config.toml
tie_word_embeddings = "early"
weight_decay = 0.088
decay_shape = "linear"
max_seq_len = 512
Each number is 128 + 24 x the weight over its row's rms, rounded and kept within 0 to 255. Layers, rows and columns count from 0. Numbers have three digits each. The size before them is the row's rms in percent of the matrix's.

# layer 11 MLP down, 192x768, rms 0.137, rows 34-106, columns 0-191
102:075115129173112123104134167140143173141122147134096134140074174092126106100113148087128128134129168116134131114151156115116093084135168147133131135128042138141110124138138089134126141156165169114137061110180135107100140107106110151147126136124154130116147110142132155134126125134113127129144135090101119156134121126143145095166119139135074123140130129123112122122120144113131137154155122138164117058165146164114136121133114162154103134139149146126146109102117136097101137089090129119127154102148131117133113132149092130162126132139116103147119163155185165135165132143142141111
094:145109145157119113138168108138128122102196099105131136134145127127162132118106140151122130202156133123159128104109139139142110133169137134148143134079170149095119105156115120104131141166167135160125090103128148162161121139135109107153111165124110109118128094147108134094130130147162109116110133111129102128127163158118132114144105118123150110090126096168132117109159147135124152131129083162166113157161158180111129077112088131084120119136126123076132134162128138123138145150159152081113135140100125115106108161153122161145139123127123145144086153142135113135125083157131133166
100:160108183145096150101156126117165118145152113099113082098148104114128078092102118092154131142098184076145109145150102096122117105149135137145159157123097117149132129113151119151128089109096154138150157106146143145094119125106099149104125188142148123114176142120140105159128170167104144136154124120153159110125142103155113147137108156144140104133104116158126182110131084128105133112143172169096175097140097080132133143127116121116074168125097076148119102117162145182129177116112152136128104092121159101129147145124129108110096119118162139140139120150181115133176168122195119132
100:161109126134152123120157091177152137106139124126150104152099145111125130117114130105123132152103126125102155159101138124137131117068166127101115134141144128094144129120151089164131139118148157117148088139130118112140154136138131152121134103122150105080137117166124081097146108133123134128156109147128118119134125164153147117108145108135142145135109116137159116136155098130129120135145115157118147137159079106141108116133161138107121082140107129167122127105108123127176115137127123160153144159112132132122146147127112105151139157132084163146131139164121163126145124138167148170
100:131117080085144120116145128123143115102125140087130130147160093116094160138123156140132134131116121148123138173168119114134162106136108147132124114169133090117110140139121126112119118115110128129170121146134104119075151124095142171158092088121133136131125122107139137177148111096150156143094133118135119110125156178136070114104117118145159101124140151163179159151118163125110143156202158185128132126129108136123144115117168189172109123163108070149134124102118119093166181176124113108155153114137151110142140175094119113119144128154172186143131107126115155129138107149137142111
101:149163121102145088102139085134111176132122098106120114115144119152141099119129143104133118127138125159133156131122108157151090125124179121104147170131111164117098106130108179123134091102107122101111139147114189104114117142130120093169138089134136164166153118136108164116146155119124131140146100086113133122137130125124154105170155130118124123176123152144144124142137122173105113100104103125087108123150094141139116173123136102146163142158123087125132151126089126124148075160116160110180117127124139093118139140099139150162123126150140107138123128154096117138161101135134133133
094:137149124139119153148131091116093095086127160147121115157056109105164119130151121121096124146158088133122107061119162137094130161128111097133120138147107138123079127149108112097122184143135127130124108113144078081104094136144136113128106170149151106145127094104111127069146126124129116129152127128136094126131117111111121171112094134157136080101116095121112156119106099130134167123112100151151109132098169135078101168179136124113134109115133145112143111135106142073128122109190114083160115149115115123156080071134140125119133112148150122145167115112167107127106176098154128147
100:115159134121116145131116148099131165147089089129137139108118098109136148144135128117143121063124132147154159140159124132154087113137098137162133115157144111137143191105108119106127160120125108184129116145137114117167159089133091098147149092146114103109129144166165117122131132117132157075122134145169090121116146098105097092122137138113139141131153104097116136078127127127134126143172181093083095137099100106141129149106171096150107094140132108123142142134163120123129145169089134122105102071092131075140122181121132122126128155138135150130090140134153087131083123126111171117
113:145091135116130100141170120103139126105132084119109165116158134127104135153061148152138129117158148133098129125106083131126151119122143159130140127124098104136128106106103116085123121121118102180162127080114098125134097132106107071130114098082135145155151159133114153130117126137115106143128086141122135115119116146119166154123108111067070117107126111086111128102095098141123161133090132156106124136102107184117123126082105129139126139121142120098137105113109102146102132152101107132117137178136140106141121086132150112110179150107118148137107113137112133126133110178170095122
095:122109117157114104073107126152131113147124133167107135102170128104134142122118089156130128105092180129136096147142108137180155146132107097127127126151127139105117117118110152129132113158108097159141126155170154132128116115129152078117162150133121127118108153158137132156105162115126125115139159115109170147124157124161201167095143134124128131138147145177134109148100114159132161133134113110106174104118141157161134146143141194118132159095105156173148159112156118163167104132122108157115094143157115123171105120104129080129133191124137128151149112116137164133164169154108136130
101:128102077088207138108155137134116117201109166157138073111112166110134113169178100128154132120103138146129083092062142124109130097162110157081100108156140116128144082088132109137139147103145101116138102127109173106158100147132132138119127109116182113119094126093138182123125111111114140147112159119079093153129147170140093109093143106120109118129121102111161117187164130150085085088141106111107095130128157133163100159158122149142157095157127125149139128132114135114158147118137101136124145142126164159152121137081145146138105095138152093071101162116171127128127103136160126130
096:130113122128128114121080090121106117098132127120128130155084108135188165126148116108126132094067119112125115131101149128190149079150081108082132148104143133144110090108124109104128124173171122173086137115153138112125143134150114119111176138117149130091073074137147102118130156104137102131160098106169112158125110108124124154153088121110141142177149146120139093081094112160126133161103092134137135111151139132172113135125116137098113114102133197139148141123137159096132146153128134158110125127125129153143190145133119107144120166093114110101104139118128137125115121124101130161
102:157103141118162136168094182128182162120124151152128153146100129156142106132129163115191130127078114092140112123150160132124152125145108101167058146156108125141162099165112181126130099131142164090173097131126131136139117182155157109158113118137111170131122123118145186121111103152127081124127154106123124108135178158130136122101159119155159147142138125124110118126125162170154149120129135091137180119138146152106131114158173088151140069124120120134147180148122152117108098161142148132140110094187173120122138158151144113127116131158096092081154154132141121131122120152170118150
101:122127104159123101135131077159097122121082132115109098109110120111166125141092105100172113144094144125137164160069134066131103125081129116131118138121123137131093114129112111168128117108072147144149142156099147157160133094115157156164131087109138135167116129098121137137129136114155151135096086144140121119129136061158162132148117138101134124119129151105132139060120117165132145142126142108179111128086127121133146103147171126122115139141175128140161099134112088130134110100118120105093052155127125107135091101092113118135154097062163088134106134096093121124146165105192128144
097:128097144174111133145130154106135158101127147136107106145099112120163127132138140140115127106126164093142124132104167108134150132122132120133176169135113145116087136153119096157140135116129143113157136106187143168113132111115148175173113129100126116144137131125201181124167155105105103103146148133103150137124164101151122170134114122133130082112091136160110162145128109141108135100115151121134146141097161089113168159163087117121147129145126126152118170123121129165157109130123156098113111109163137131090113189076112159121167171141147123117104149171113196135129128162109116149
105:124124119096107141109067115098113120168133134122156131126136071132131066120112114149162129156096111123132137145125154108073124121160125090148133122161120188166117131097067161104133175143136116131122148150159124115175126122187086120116125129175105123148110113068091156138167118091109108148140130145103127217124167128149183099121161172110107104132153142106123152116124162115127108133140094129152133134148125137091103138102153074129097114101134115125115089104116154101147105101113127152123142136111116155135115106136110154162113113123120122145129117125126149131131113089119114116
098:068111161150132120141132083101169154142120109155158121125114131140135165148174100130152127096156143132113095098151132114160115154122149122135153122099118129127129126121138152152126106123106126147112135081161160103130143154113120114132129067112135091129120154167119141152116146134158108107138132137131113096132114139110105115126137082110143148103142128118173111120109180117135136141105104111116132136109157114107099138081114163094160138081081098115114148097097135078144124134154119172120160132153106110125128111142110118090111142127094147125136082110117109128120139168129131198
100:145132140141161125129097199116113186134143149183135126160118101137139179123125147162137132090100165122130137128154102143116152151128146111106119104123119145118121114159086131083117112136113132107102101153152137171129149172144090136113161167143139144084099131125163101095192122154086145132146137171116077117123115125138129150106107164119113149118095168121206144119130066106156180134124119168114109108147146121128113158099107154135094080105084098122176091122099109159172111123125140134152081144158133107125132139122048172135071124175111107100128133102080144126119087100120125102
098:105172111063126163132093081112079148088117117130142106147162125098101146145167152152193124137095144153123138103124112123112127115171083123125073110108114102115105167107123138119125114123133122146130150115152121134154164172110110140135093086114138129147141094114134131126100127123168150152108115122122152116132145106115125123124136101129090128086136142125087150129131119096114148117132127128146136118136141096103116109173181133121115144173122118139103164145144135152113111126106134131113112089100134138143133133116131117122128128117127119170103095155122073129138113129169119129
092:077161131182123130130140118129131129128156143119112144091149121120151164150103097106108126129111107153147149071155127141127116116109133142092107131114118119115155154121129120113125129134136152174155114138123066150121130105088115107122144117094143151159161140144118139175115149146123154116125136129167124122124120156108105135096116113111125103097102121124126108104133150068115137133168139131148140144115104134151125095134139110139170128156151147131107122132084155091131171091135122146140128104160152136111148109149124117099110124121163137142136148172136112144146163144141132092
099:125105139092175133125161093138129148161125147110145130106127124156179155120135131116110127156177116138155094182101132154088134102179115141120123127127154154164115115143137165132123156108101147106100118156075139121128130100101112143133133176152133135121118131119141115125134135122088104148120175151109138087127129148102134067133113146129145145131129090165102126129168106127159138106145147143089132141133121128144163149104143124160093119140129109095135147144155131161127154142105134101120117100153075129161120120109114132124133091126127162125151141161126116128102165119134163085
093:101110135109155114130157163125110143152093097127120131114143083133117102129159076119129136085096106195147178106096113134120136126137144125135117134114130106131105111105114110128130107123149118158183104144159120103142169116104164116114123088147126118161110127091161106126130146105082153125120118126141134136127219106114102128115100150122123146101055105091122177145158131160107155113078103138084126137079092104146113085128089099177137150107120154153145073116147137124126113112106103104144075125117087088124102096080110145144134169103109154079152115138103126135153123166127128162
097:151101148113130098123107145105103083132142112121119099133114143085120120091157173112121129134127108106152145106158115143083076119134161135088089109145089103123081087109139140138130108094124116142090098129130142143124136113122119138100119120131121074122151105136116161148127118088142110148152153133143122205116124130136158140121113154158134134079128128092153120120182094100077124155127176155147146142157138120138132095113089177151137121130156123149159124142113157103136112141126099135123155118125153096151108151108104144114127112125099105131133109162124114131115090122177122149
091:118104086119121132146140171130109160110097120170139078156102127134167122131152161122123126105117153104133126171114126115169132148147135122111151144111141162133177137141099148106129140119140130126127086103159178139117157094127067095146124118112126139126124155117090141122106104161138123118119118136130148124127147147132151113130140142123104130107139148109119085154127129148136109111146143112112154156129123090134149124106105096107085117154093104145113151122165120141117154115098106120106119112108136137096137146162199098133142148142109138142109145161124136124125146146099160180
096:131135136124104175120124111133129124140114151099120113166098129118154149083161149187085116172162171169160153081136122177175121132151099153108140124122110127106121166124151117105134148148140118129117106159140127162130114070128066119129107127127119165118137126152113103151109153099102133089154142076142145144130102135143144111135150140096119179143068135131166141112138149105091105162125115118125157116130139131108144140110129145129166139156110128166120098136094140088158150102159107168154148083145146146160135156183102167132098139122166109116131137148083142124152129138142121135
091:122133112108127163134089117133138146127139109081141154123144116132114150155116131120117126125119126132104149124089134166059115178158148081121090095145129130102122106142129122168120157182150130070169145175152159155159131159092137165150140177156102127103122145149161137128134106123100146147161158115100076122135134152140135141140152145117111098185135138158099141151150148148121135105164088141157132101126128150140103123131147154108158135168091147139144164137119146116141089156132116122109189119110083089156091161127124164146138173145133089123096130131131160135134125141129136127
097:156123138091123127132137102144129103165134154129097145108117203121112095141157148097136135129121139171111112147109136138125164138111111107108125162104133187155161124138112136125128136118149132154142150145091091074138132129112146085135105117143130155130104125150158130118103136196132138108162106141124150104128119121132129142150124137136157131144160129106137136136133167189175147164114125104118119110104144119137147170077175174149123150124156150132128105116133132124130111154136129152114106114138075125092145135142143093105121107112119115157148132103115109115123130143103128096
101:145134109081117100147145116143135127145122129164139149160206121084124177124135136138144126097151173152110124109101151162179119060136146111163120111152138155072137144102155127068127129154145141150125137115100114143138095127107138120109131093134138155134149090092161101123140135135142152137116162121151130078127162150092139126162133156138128110121183162126102093090165126108102118092103085149149103106164153147183144163138168126121132129137183130145152084147132122143120174169186093164128165150136127138132107122130178097113104122163124135095153124097121157127134169143110115119
100:109147149157135183175092135100127093090126117130117132123135122101101075122101117129154132145093137130113119138114132164144149123098136112126151154115122109137163153151150175103138153152129136140113123152156069132114107154120102109128147188110129139156113151142134147148115134140127136154073166148162115111118129107161103149143145138149144111112133151152103109115153132160147106085141143097138151142135099156102130105092147086120098133142148124130159155149120135130131114144117127112157127127165161086135133087114108134152130141130155128141131097142120091127168153117128107092
102:101118124125106123123101146152123100125144126123165110132109124135155117083186091094128126117132131110114096120102108123057134081133096118156130116110073119141086131129123076137126126147161126129116104098148128140161140117139147153123141151117156090113129113095135151143128106155144128153132146165108095127128107169153117162124131121095112105125141109106143139112122119134121104113137131124114151137156123135145147132167123157156149086148108141100096128125079133099081124148104098106114137181173117161141110158147109103088131156157114132126097107087150158122174097123161134128
101:143110147132099095154142144175163155114172132128153138105095117136120142076145109140133135098128087153127161088120142088109085137102136127078139126127119150118128117128165109120127112137127125129147123161167131122147117139161135123112110123121160126132113114101162171151123110163134135111132139140136120160111129132127173110121179144100144120097107112147117160127118108117150102192130145123112113132151143146113095186135096173105150093058119173137133143112111132120116108128126145132105128105121152174180089143151104142109158129097101110117104102142161116131122126146143140114
098:109143146118091124107103089127152127120120122125184108131158116159165122099095119098138126126096160127158135147130128106109147146131159147138123144118154126123148136099122111128127113073126113185125082143115149140145157142110140116120153148153127142150147110169067138133119122124129134134129104153140161079127146113129131107121119136123119144118132097139101140099141178179184148148134187160128118132118135097140137157129105046126098143120160114139151101131135093146139077119134113122130128164123132114111123146142168118155126137166145149142120109152175122130157176113121146093
089:131155157118135173157126057152094088140129158099130110123169130152112136194165151170140120125110102129146152105168129126119103127135098129131139144169140114128144103128088155083133112128120090105129165124161089158120089126103115116091115124140133164152125116144168120135134121110105144112108130119172117171134174116127123154109164143132160133105130145109126141147111136119100151134146131060114137174145130128170154120114131139147139130122095127148099150134139124141074099134119146164139135132138129146158103134098144136133078103108117082141125116126164131137139123190071112124
096:144128129105048094079166133133137130152144090141141081068139122093130135112153146074143124098117142116106081135148113134087131095095087080129128145106126149094096144157154117160132157097130131106131106104146099129129149110113098163140150122113145128137124092092137132130103120094109102110128126117128127119135148095156134136167111107083123181154154131099167140133173106101078139102133115149111130123118141127106133133165080145088108084120150095089116110106138131115124142120134109088121111117075118126076137084127086104118116119134146102101161140126131129131119136120136134112
097:126115101096125109142139144152198159112123099138103114133117102158104152131130064176183140150151115136136098123118142159135120130117103111153135120117111130144132115157176160111133125121116155139141113125126158098124093174156105133147141110129129112108140148141133110110160103141112147094132102151151184111134135125107145085153079145129122119131127113094151124117115125120121062144138062156153146132119136158127163146145133156111113123130118118121112131091115132134123165130151123077128119125135124175107093132165161138154140138120170131138105135150138123126137133108137125121
103:124119100153153108105215116126099125127130115113127113149108122140155160134158118122132130137131118121119117101149119142129161119128120067089122171127175106188129131112120151160124143121131127101177118171124124105144113121129131120120129161127108109117129133127051147135172125156151116108163130127136082152118134167088151097130093114129115147155141116128122085108155126143097122118121102108109120119135152128122107141111081138140122090135123174127125119106147142131168124171124129121100099195107065097102125163130111118087132125087132130138134152115074083136100106107130162079
105:134190059136123118118053154140110160142155130144081189138136143104112138139140098118153130117100170185120124133090132160047103113087130163124106128168120102119135139167184157119135151110153125119123140123103176150138108149158115105114125142121153148117075129124142129141109139118140124118101136125118105112134130157079082096102138103143122145139134122145147126113111149122141100107134139102141151128144136138135133131145158122151122132116132110116112115111146131154109081127115120110099122127084109094132124083155092124141116141180168096124094132124110147132127125110173132130
099:167124104115116168112096106151111098166126110118131088137151126108110080121124144145136122071078110136121112110106098096088145118168130131104144075116127135125168137137180127124125099116086125120132103158166188150091114118114098175124124134134113105089139112096133172117126110081117143158153148123117117113137079179154147098111133156112072142121088097148124129139100090048107160088094122149133133127134127129131131122150123120122090151116116121126115118130124150110149170113129119081134077138164161103129114124126128112116117145164058105113118143096091108123090144116120144131
102:144112117110140122127126115175150123145109133134132118123153069087135128105130135131113134087103132144116096124163129069177114115112152137118153143120131093201175142122134133101122139183159105140160126142099178130131107107140142122107124141152122140147084098156122163174157117126061131108124117119140101128129132129112140090157135140115172150136170094118127101120167089142152105133144129138129127136131126134121131142144173131116143145170163129138125123082123105140128144156140136176137105084123113112128115127115079117132129118149138110112114139132173116134142118136110138163
099:080109155146152153164153102169167117129145132168113089101100118148114094134153108130101131142137117140175134123151146119059122142108151127183111145122085115145149167119129169128126175141129172061108123189125097114102115149128155119121133124115120129086152100142082127104119122132136140107141137143122144112134145158096104106114128144089112132097126111124130126155135137138168146152141143126122153161113096142127153138130135150135114077115161148145159084120125132131189097132072125150147177110117138109148117116109184138142125133154175104159136124113140160128129169122086150157
105:117114141138120144113149147153108155099121143148135102166106114141102110164135099143099123184129116076148155141139115084125137137111071142143109153121117183135132143116178158171127066153193146131099098173122136105120118152110168140123132107112109149131138106149107149120171119158155126117164129123138081126127176118165134146122131114108133119141151100122078102096123139098115177136136085111101090146163134140148130135132116132112149123110123174130144104132107111141141138087147152131155152093175083126152130132155105107140141157120091111152141105164105119140144111159140128104
097:124145102113116166099132149127113179104136117097161146115133142151148140125101111178125129108079134115109123131093111116141148102134110143163099129127103192111112088134154109137128084145117074109104123112188155153107137129147086106168126126119107139109111073148199124109138142114165135119128133126126122090126101151156164133094116132121108127132134117135205135109144134129151092124120106159126125153103146126157136135113193128116151112130119125135098107146120125138118112133145152111116130084126107104132118160114108125076118131116171121143107120175099153131135109131153132123
099:151151081144108113157162162143107189150151119148128120123119111093118130151175121138149117129121141200129146104127121136165162144167093172063121146156111159118151101143119144131129116134184123117132133114125134132083133133115121137155131160139140143150108128161136153125088162120127144106123115087119086122126094140131146115107100139141094129103137124098143149115124145162137130158103110099161116131123116170124128102111135150130146091112135132103153148175151096123077143145136135118135120123111136085148127137183156172108138153120127147132141136191120096123100095111133104120
109:156146117149127124178111101123102143129115134128151149097101134149117098093134126126102128114114127113116129109113115132160124102119178102128132136132136112147133080199137111125130154089147136119127139114130130141170131091126153139159143133157083099149156110130120140137132106145168119137149115137101095094132101143145115156140134147141096132110147138139118166122125156094151183111151166126160164111132170121141151107145143138103114133160121077146167118153121131110100082122161137164150159132135115134133146130117157096144126169103136160143176135148110140132134116095221115152
087:176154154145109122152115095145182140139159130121114112095122113150142140186118140101119132129133133110148125133122129117059164112085107155160110075121112161118139150144081124128125120155084163134151123113121095157180118117123120121128145103140107077118135143126080135139126127126114114081117142157122104120126123161131102171137151133081078098153110148126122120137130177123089098158088144153122181126149097115120087136136162121105141138157138138132175183123100100135115180110138113138121107118109075140146089135138138136133160152161106137130145100102147174128107084113135111138
104:166107142129090128145125167113133149114138156168133109158092121124136133140120116116121131124175126118114134073172127090151100155103150116129132137160137079128143166134093119138131164151105128095139103173135098136152100117132140126119094164135164125094161112132146071105099114194176103138130136161130140130134131110118107162133144110150107131098115142089157147104135152093121126143144169136142147134125139164156147107079091082152140164072110134112195118132136174115154100133096147132144160153155130127122155158144159104148151157110086135152135163189147126123119139110114160166
099:098153107150147094138136120132150089099121143097116129166147126158128130100121124124129129100121086144094096123140109134124072132096202083071161156097093095110136180138125112130134106113111180085169133117102121101141113108114141170134116156097092136115123142115096122122088126099097082133128153153137130143136174172110182126159117080128142161160103142097141171129149170140124077138153163185090152130128152141124153151114122108091162103139111091120110122167134116135132130161115105120132139127146103132155141111118116134160147093117049140130117113126091128124111114100111098116
101:119130101114148108109111150124119120153130172113119142136109143112155122091147141148127139147113125174101099174135166171161119137141169154108140087156133126115127096087086128105124136128127166128145200145093146184107137144114105089169155139123130165124110130180130121148121163144170086137164130070166115129140088087109131177109105088137126129098158174144115125096177134169122140124102072126129092114136076120113116113147158135111109115142153142114070110135117140144152129091096141151093079172089132165185141159136114156159159156123132184118122141130146111137156121136072139102
104:117122123122191093122092138105147077099119145153168133148123126160187097119064165166127129167163146127134158095091128144136112149148153127159133118115133114132111137162081169100135114160110143162087141143130140100134129172131087107101148127130127084136142144123091105168121131131126129126139153169123132088115105164109113112099141127096145116096058131097132113151143164120138054116198105147156124112116107142097099127150116148151177134162114105149092139073144114111134109108075107134119137125118103107150082096150125083132112138189134069089085093138122139130155145123096150101
111:065123115121115183073095102155106122137139082103128162085124092101108122155124110138177126095146137111119130170153129114138134138124073135117131129115134136145152156081062138186129167177148143113164151123095108131141128147125160136106168138138133174129134152113176099128152147145105139161038098119137160122126103054125141140140110152111151129189108133132098106159143151115123134126115131143126131133126125140122135129159101134144159137169105123124082121115173126096112075137115137113140138112161119152103172121129133141111197170101109131143136158127097122126156123184105130121
099:126146122136138123100126118188094136153150184131123089133121094097143143121142114130150125158124110120120093079178112180067109139160109135142107114157123176145111122159135107065136149168116124128155100104150155092113101120125156127121144134119074135088132111093139146137103117095126145134147126167116097083130108157160129147128137136123102136130072137152139155151161130144142147070123137137159179110121138131117130129139105114120116108138175156153115145093100178133119104091136122116152118125121150140111135150106150127171138119119141105119145105162148125124140121197104126135
106:102139159093092135081113133133112093124112143102160149112115124163114122129120134164128129147138145157155108108100115101120105116137109127134149110113136128143113124148140174124130122112149117128122147111096140130109125114138110117154121122161166107154091124100119114145134151120148106139133129179098100124125109101125141148145166162163154128117154129134093123130137124109120120111113122116145157090097125094151144095100134136140136121181149083098111150160113139124140057088170139091109130145122168113112137124111142100147142103122097143147140125189120119128132156108100169091
099:108137148096141123154130111133124115105106120159123148099108156115103118138137135126170128119127117094121112155114137100160156106113119116116091136101130157126140101116122151124117103166130159183132135099120154112145109112099145156147077153122140104157150107125111107141093127091127171136163144092109133159130138160121140126119114163104138106125134164145164152114167129114098162136143171118191133146133140182167094109123093127105120121140137116130088130116155135143149135148102121141150141088112135098132076158101116095119088089097145125083104099106088125128128135155111135160
092:166125106130132123097151133120132162098153143186146155112138174095114157108119109127096132101104103098085138085122140095112110098130122113138157154152116137138157161080160154197136096107157112127137098089144118108078165125138151147140157130110134158145135136119169152122174143120154094162134152105079181144135117123158164109102136133131133141110162104129067131179132140129135083117095145106157090127124129160070129128120161139118107123130111155145107083122137110110119107150171124106118117113111112088055158138104152162101139152127133117115157122092161141123132113116112129170
097:089128166130140089135108115102104145118120127132096104107107126118104145133105147156105137139127134073127110111183140126168132203162195119101121108174169111148099127139065119095139086133100139123151122093114104125125124117148135151111133121121125128130135106170142096153107127163129119154140112151097141129125163148112130172162148169173120176124140148108102146139150133128115111142117101122150137122146107106098145152138133109143128116109151120111152138162126148132117150128131118083142115127113155152133100123073108113154140137120142076137130136136147111128150104113117087112
110:112135127109145124057096129138157088135136135154089165136121160081165118090099152119092121163118105143141116106176103117121129146142119135115134111107153101148134120117091170089121114155139133117121097093092105084128143119141107098137076138139110117126117113101134130117150146121123101132159154142052095134121125132101144094173131145116136138104138172118150126112122112126119103127105137155098124122100156110115143129129101153165107134118146147097122130144166152092100177103109095138100090137122145116084070151118094127087124137104118140131089107118147133129147121128085162103
103:148117145133126106129111080083095129121114149084086105128113125130131098089122130191082126132132109078137093148163107160177144133121099121147168148100120115151125111093132115119142126133121133112066121133140086098101130119115116137142133123134135111173152120129158157100114122127100126112168134097078140153123163117154159087146139098134175102127130164142129128127139112153136146122096165125184130166166153108154164115121124157114118122116127115132140121114109145121089123115142094119110149128128119133114139138144136184113112098116118115127111097121098133125131154124127116157
093:087119188129159124129157101128109136119127124133123166101134155139114120121124153127139129156187148144124144147126154070147137135104082156105131121116147186125126137133131109131123076127100114139108152157107125145113123129156135096088114099177099133086120115084111128142106134131123178126137104113142117083130123139128082165154125115102120107168092102106132159135133145149129112132099101107155104120109139135157105141143106109146138107125110197139093142125145126117138135131107151095119138125146132121115142095112159117118135083118151142141113131107137124123099140121101145119
094:165163115131100098150085144140137131130115136114130105084166133089137112130142148110136115174115104150152115120181139122150189122131168093140123134122161102100156147112165131162126102155152131125161116118156129089116138146144107129156102126159152139145132108161127108094121120119152156104107135123179119080128091119113131131137142109091131133152099115137137132110117140103158105136137099128119125154111160089160096148104093174112117143077134137143151194130126113139097130102127133127132152093159087127154121162115165113152119124102154146169128111122136090129099113145147197168
107:130164101142125139137103067161081111105115104149131122121203099100108132149151119130104121173120104150127148130210133096100103118181126158130094137131143107109130153134106088085132156117123131172104116177127123142111121141128109113107123100099176151103139154135117162130147161098147110135149103140149089071126125126130118131119137134127143100091105146119111135117131172108107108113142145119116114097161114132136112117141141158118137143082057136117148167105128133132135135156136142122129141133107065117136167119121146125109100138161145158134151145144159107120123162121106126090
100:112144114150130128112160113121104129143119141128156104111151147089143097118126156113117131160118117120167152132138141113085097107158148137147095113130122105158127135145151137138133132150129125145116098116157175142094133103149104139133143102148101149103109098110129096116140091106108110143097185128109127183129146163115085090128132122153155153151131133143133142138094120127110110110154114160158157074148100096156134154154167136161154099085130105120174124155130113103107151069147127142117138101149130115137148091113177097123135105136090117159139117152102154130135103152119131121
095:107151141126103141139150123138143130162091124119134123116128131126101149152155107089124130118092112105154127114156075145125107138111125109087103102141135133131173144091157176196126095151166140073106121152128153160100166163101132157128185141124132141121102087120136128108111096151099133126106137155101131158136135091143097139125138105148088130237122132105090132143119154132127105100151116139145118098115119104130130082167138128136108154127154134136102124121131110089123132095121123133108134121132145121135146100113123101136086134125100155137166125100140117124139136132074150121
095:193104127128154143107126169119152136144182105162179113131117142115124104136143136123118126098141152152117117107120132107106149141102144184128094154117131138106148143110085108168126135148132088126087137114106151124143118136170126130114125115133136138143086131178130100132112168122114133085120123098121169119122157119107118117100164128131147089125123111132113138130130111135083128147118124072145095127103120127099124076149153133151131087125121125171160099135142148158093118103103147110116103114173137142136105120108135135135107115145111148135128138119109136118137126077112119131
096:120093116137131168095169134142123127151144106165100123132135109105081119122125139112111134093149113139133153154144112100106152058088148122127102135112122136118119132150116149142127120153089110119116112130127131106093156142167149131162134115145140121129108109105128163169142132111099152151105180104101135134124124168097143146155136173140096145149183111126063117126080137113121133159108152107134125125135094106151100129169117086154140136110064090134136148103139150103104143128107121112122113154106180163153109152092098125112118124132120100105112113142096136121091105132080112134
099:079070163134136086148115137155160123108109129169100129143115147135101099166096148165129130138112150145134146140120160160155137128115149169129133118130143149107137148123142119127129142159124116113129144129137067123141128129155131167112134104151160152160127136138118148181170131093174109111099191130106148073140175122127126138129153110153118117141142114141121139084121154120095092120157069154111125130120175156099150112104117109159116145161115095135177054146113164139096120141151157154161091128181093127118109125129131115137135155147107123115167134156113159125158153176102108125
098:133149149101168139165115146185102098131114180112115149091151115142168120140089092094131120121130129135165102118123145140160153135120147149141091138130134124106119129144118146119129169125096142089078106120121097126110130093109173112147098145090135159141172153136156126108101145187113116159118113138124162123128134126155113136119156108129127118153107088080072134155096164105106124155144120126117125122137102131140135133096160128162156149111144164162101109151139150176107177105131107123099142115150188137113118080147117116184157097131125102123139121167151097124160153115121106104
101:136169138084130145147078087133099138133128138101128157147136118098124126087113139115160136161114156117127144131168107099104120137076157109111129108134147084103081151137102129154130159109142114125165102178084163135099155118116100160114093092171106138154147128073126115150142117111125103137118116151128109098130153118141099102167119094117123208125137113143152116135114108153097133124135116116190131141142140160113118148133142112134104123119118110130135125161097094137095159092108103140108058102105133105141102142135127130143137113108094171107128169093104143120105174129076133142
105:096119124136178139104126126155095150152139149173125152086107135124122170125170139150151127140112143093074173142156115097192137193120104135149113120132128113128132134118190088111133084099123143157145141141128114107130129145086131140108105147123120083136157146125096104110132124116072152134130113058143129155126060134155150127114126113134137135147149087114144131146173117130114123147091092154138117140068103119145139154119127134140107157091117129145086116135109103126108110102137110126151128175115100124124129072096124130138104143133191095136077118106131093128135115112109135170
095:119135121161114128125125126131112144137145090135150159090150105145096083119064166124120130152086131168096132116096127152115150120111146155156106138102079142138113154117114141120127146118133098127115129134123110116133100092180170128133122155145164107147122161124122108142142140139125145164167089107107129090130126140115114179131147144111184128132148107137124168080114122149165138124124139143151128156127130165125182138102121152132145159175098109060120166096121118174115154143139101113131102184106138142118162131088140139098123093108103149143163090116085146126131195117164106125
100:142137172125114087144109141153116119147093110141118118114132121127140111087121143093088128118111117103137168073131130149130078113091162135130124139071135099138122102142140123143135140134121162132111110112059153095146125150082118130140144165108129155156140101150083087121120141149158108138126123162105133078127120151108112113115096121154103071136092118129128113152129149182123113139098157128148138175131104129112105079154143161092100122167133136093094112132124101136163158159123115138126123100158124127121086099098140154162131131100081139138109133083137165128134107120133069159
097:112126172153125127124101180174157098145111139109161097125161137118140146110152135152132128173136153115167126193072137139146148087142111084102146114144126149148113100127119043131123124108116131129125106094130138152109121102095122153138159106111083113128132156100133138117151143129125104145132140133150142100131087128108138100160115156130167143111158140163155109127092138147114128086145108129103137132124158144123141151140090110142164152108117154147128107139159071138092124101133068155156096158117154153115115126132116148111102100127151120123157129129165131125114169112124078097
094:130125125086132163139128117151133132138138116160158154147153153126120141139166123147176121125131152085096172163140125139135207156186123124084124162094129133147125151113117117138108097095148188160109087108118131150113141125126109120146169125100140143124133119105114156109142113107136159139084144149165124138128132121114096127109122118184108106140151109133109130103130114123145150178083147162116124147118152138149142126168122142166140129137105140087124119139146129113122140178146123171132134150138116120094120103064104089102128150148111099155105140105106122137137159132124111092
097:115131150158150140103124170114133106133133135126161118153148123134115103099080083095143139161145157113116127119122129126142163129125144114084147105145163133172102151106144171174130133137152149110122156105117167100122139118161135150121113130132125105143144142178120145119113156113110162139133098131160158115127164084125154112104155088151143132127131177108135112115126125124123110112146167158133118125126118147127164105066089102157169095095139108167139100128150095142142159173097118143163143157159170139155111142169168136148152139119179102088132184111094131131156126110094132180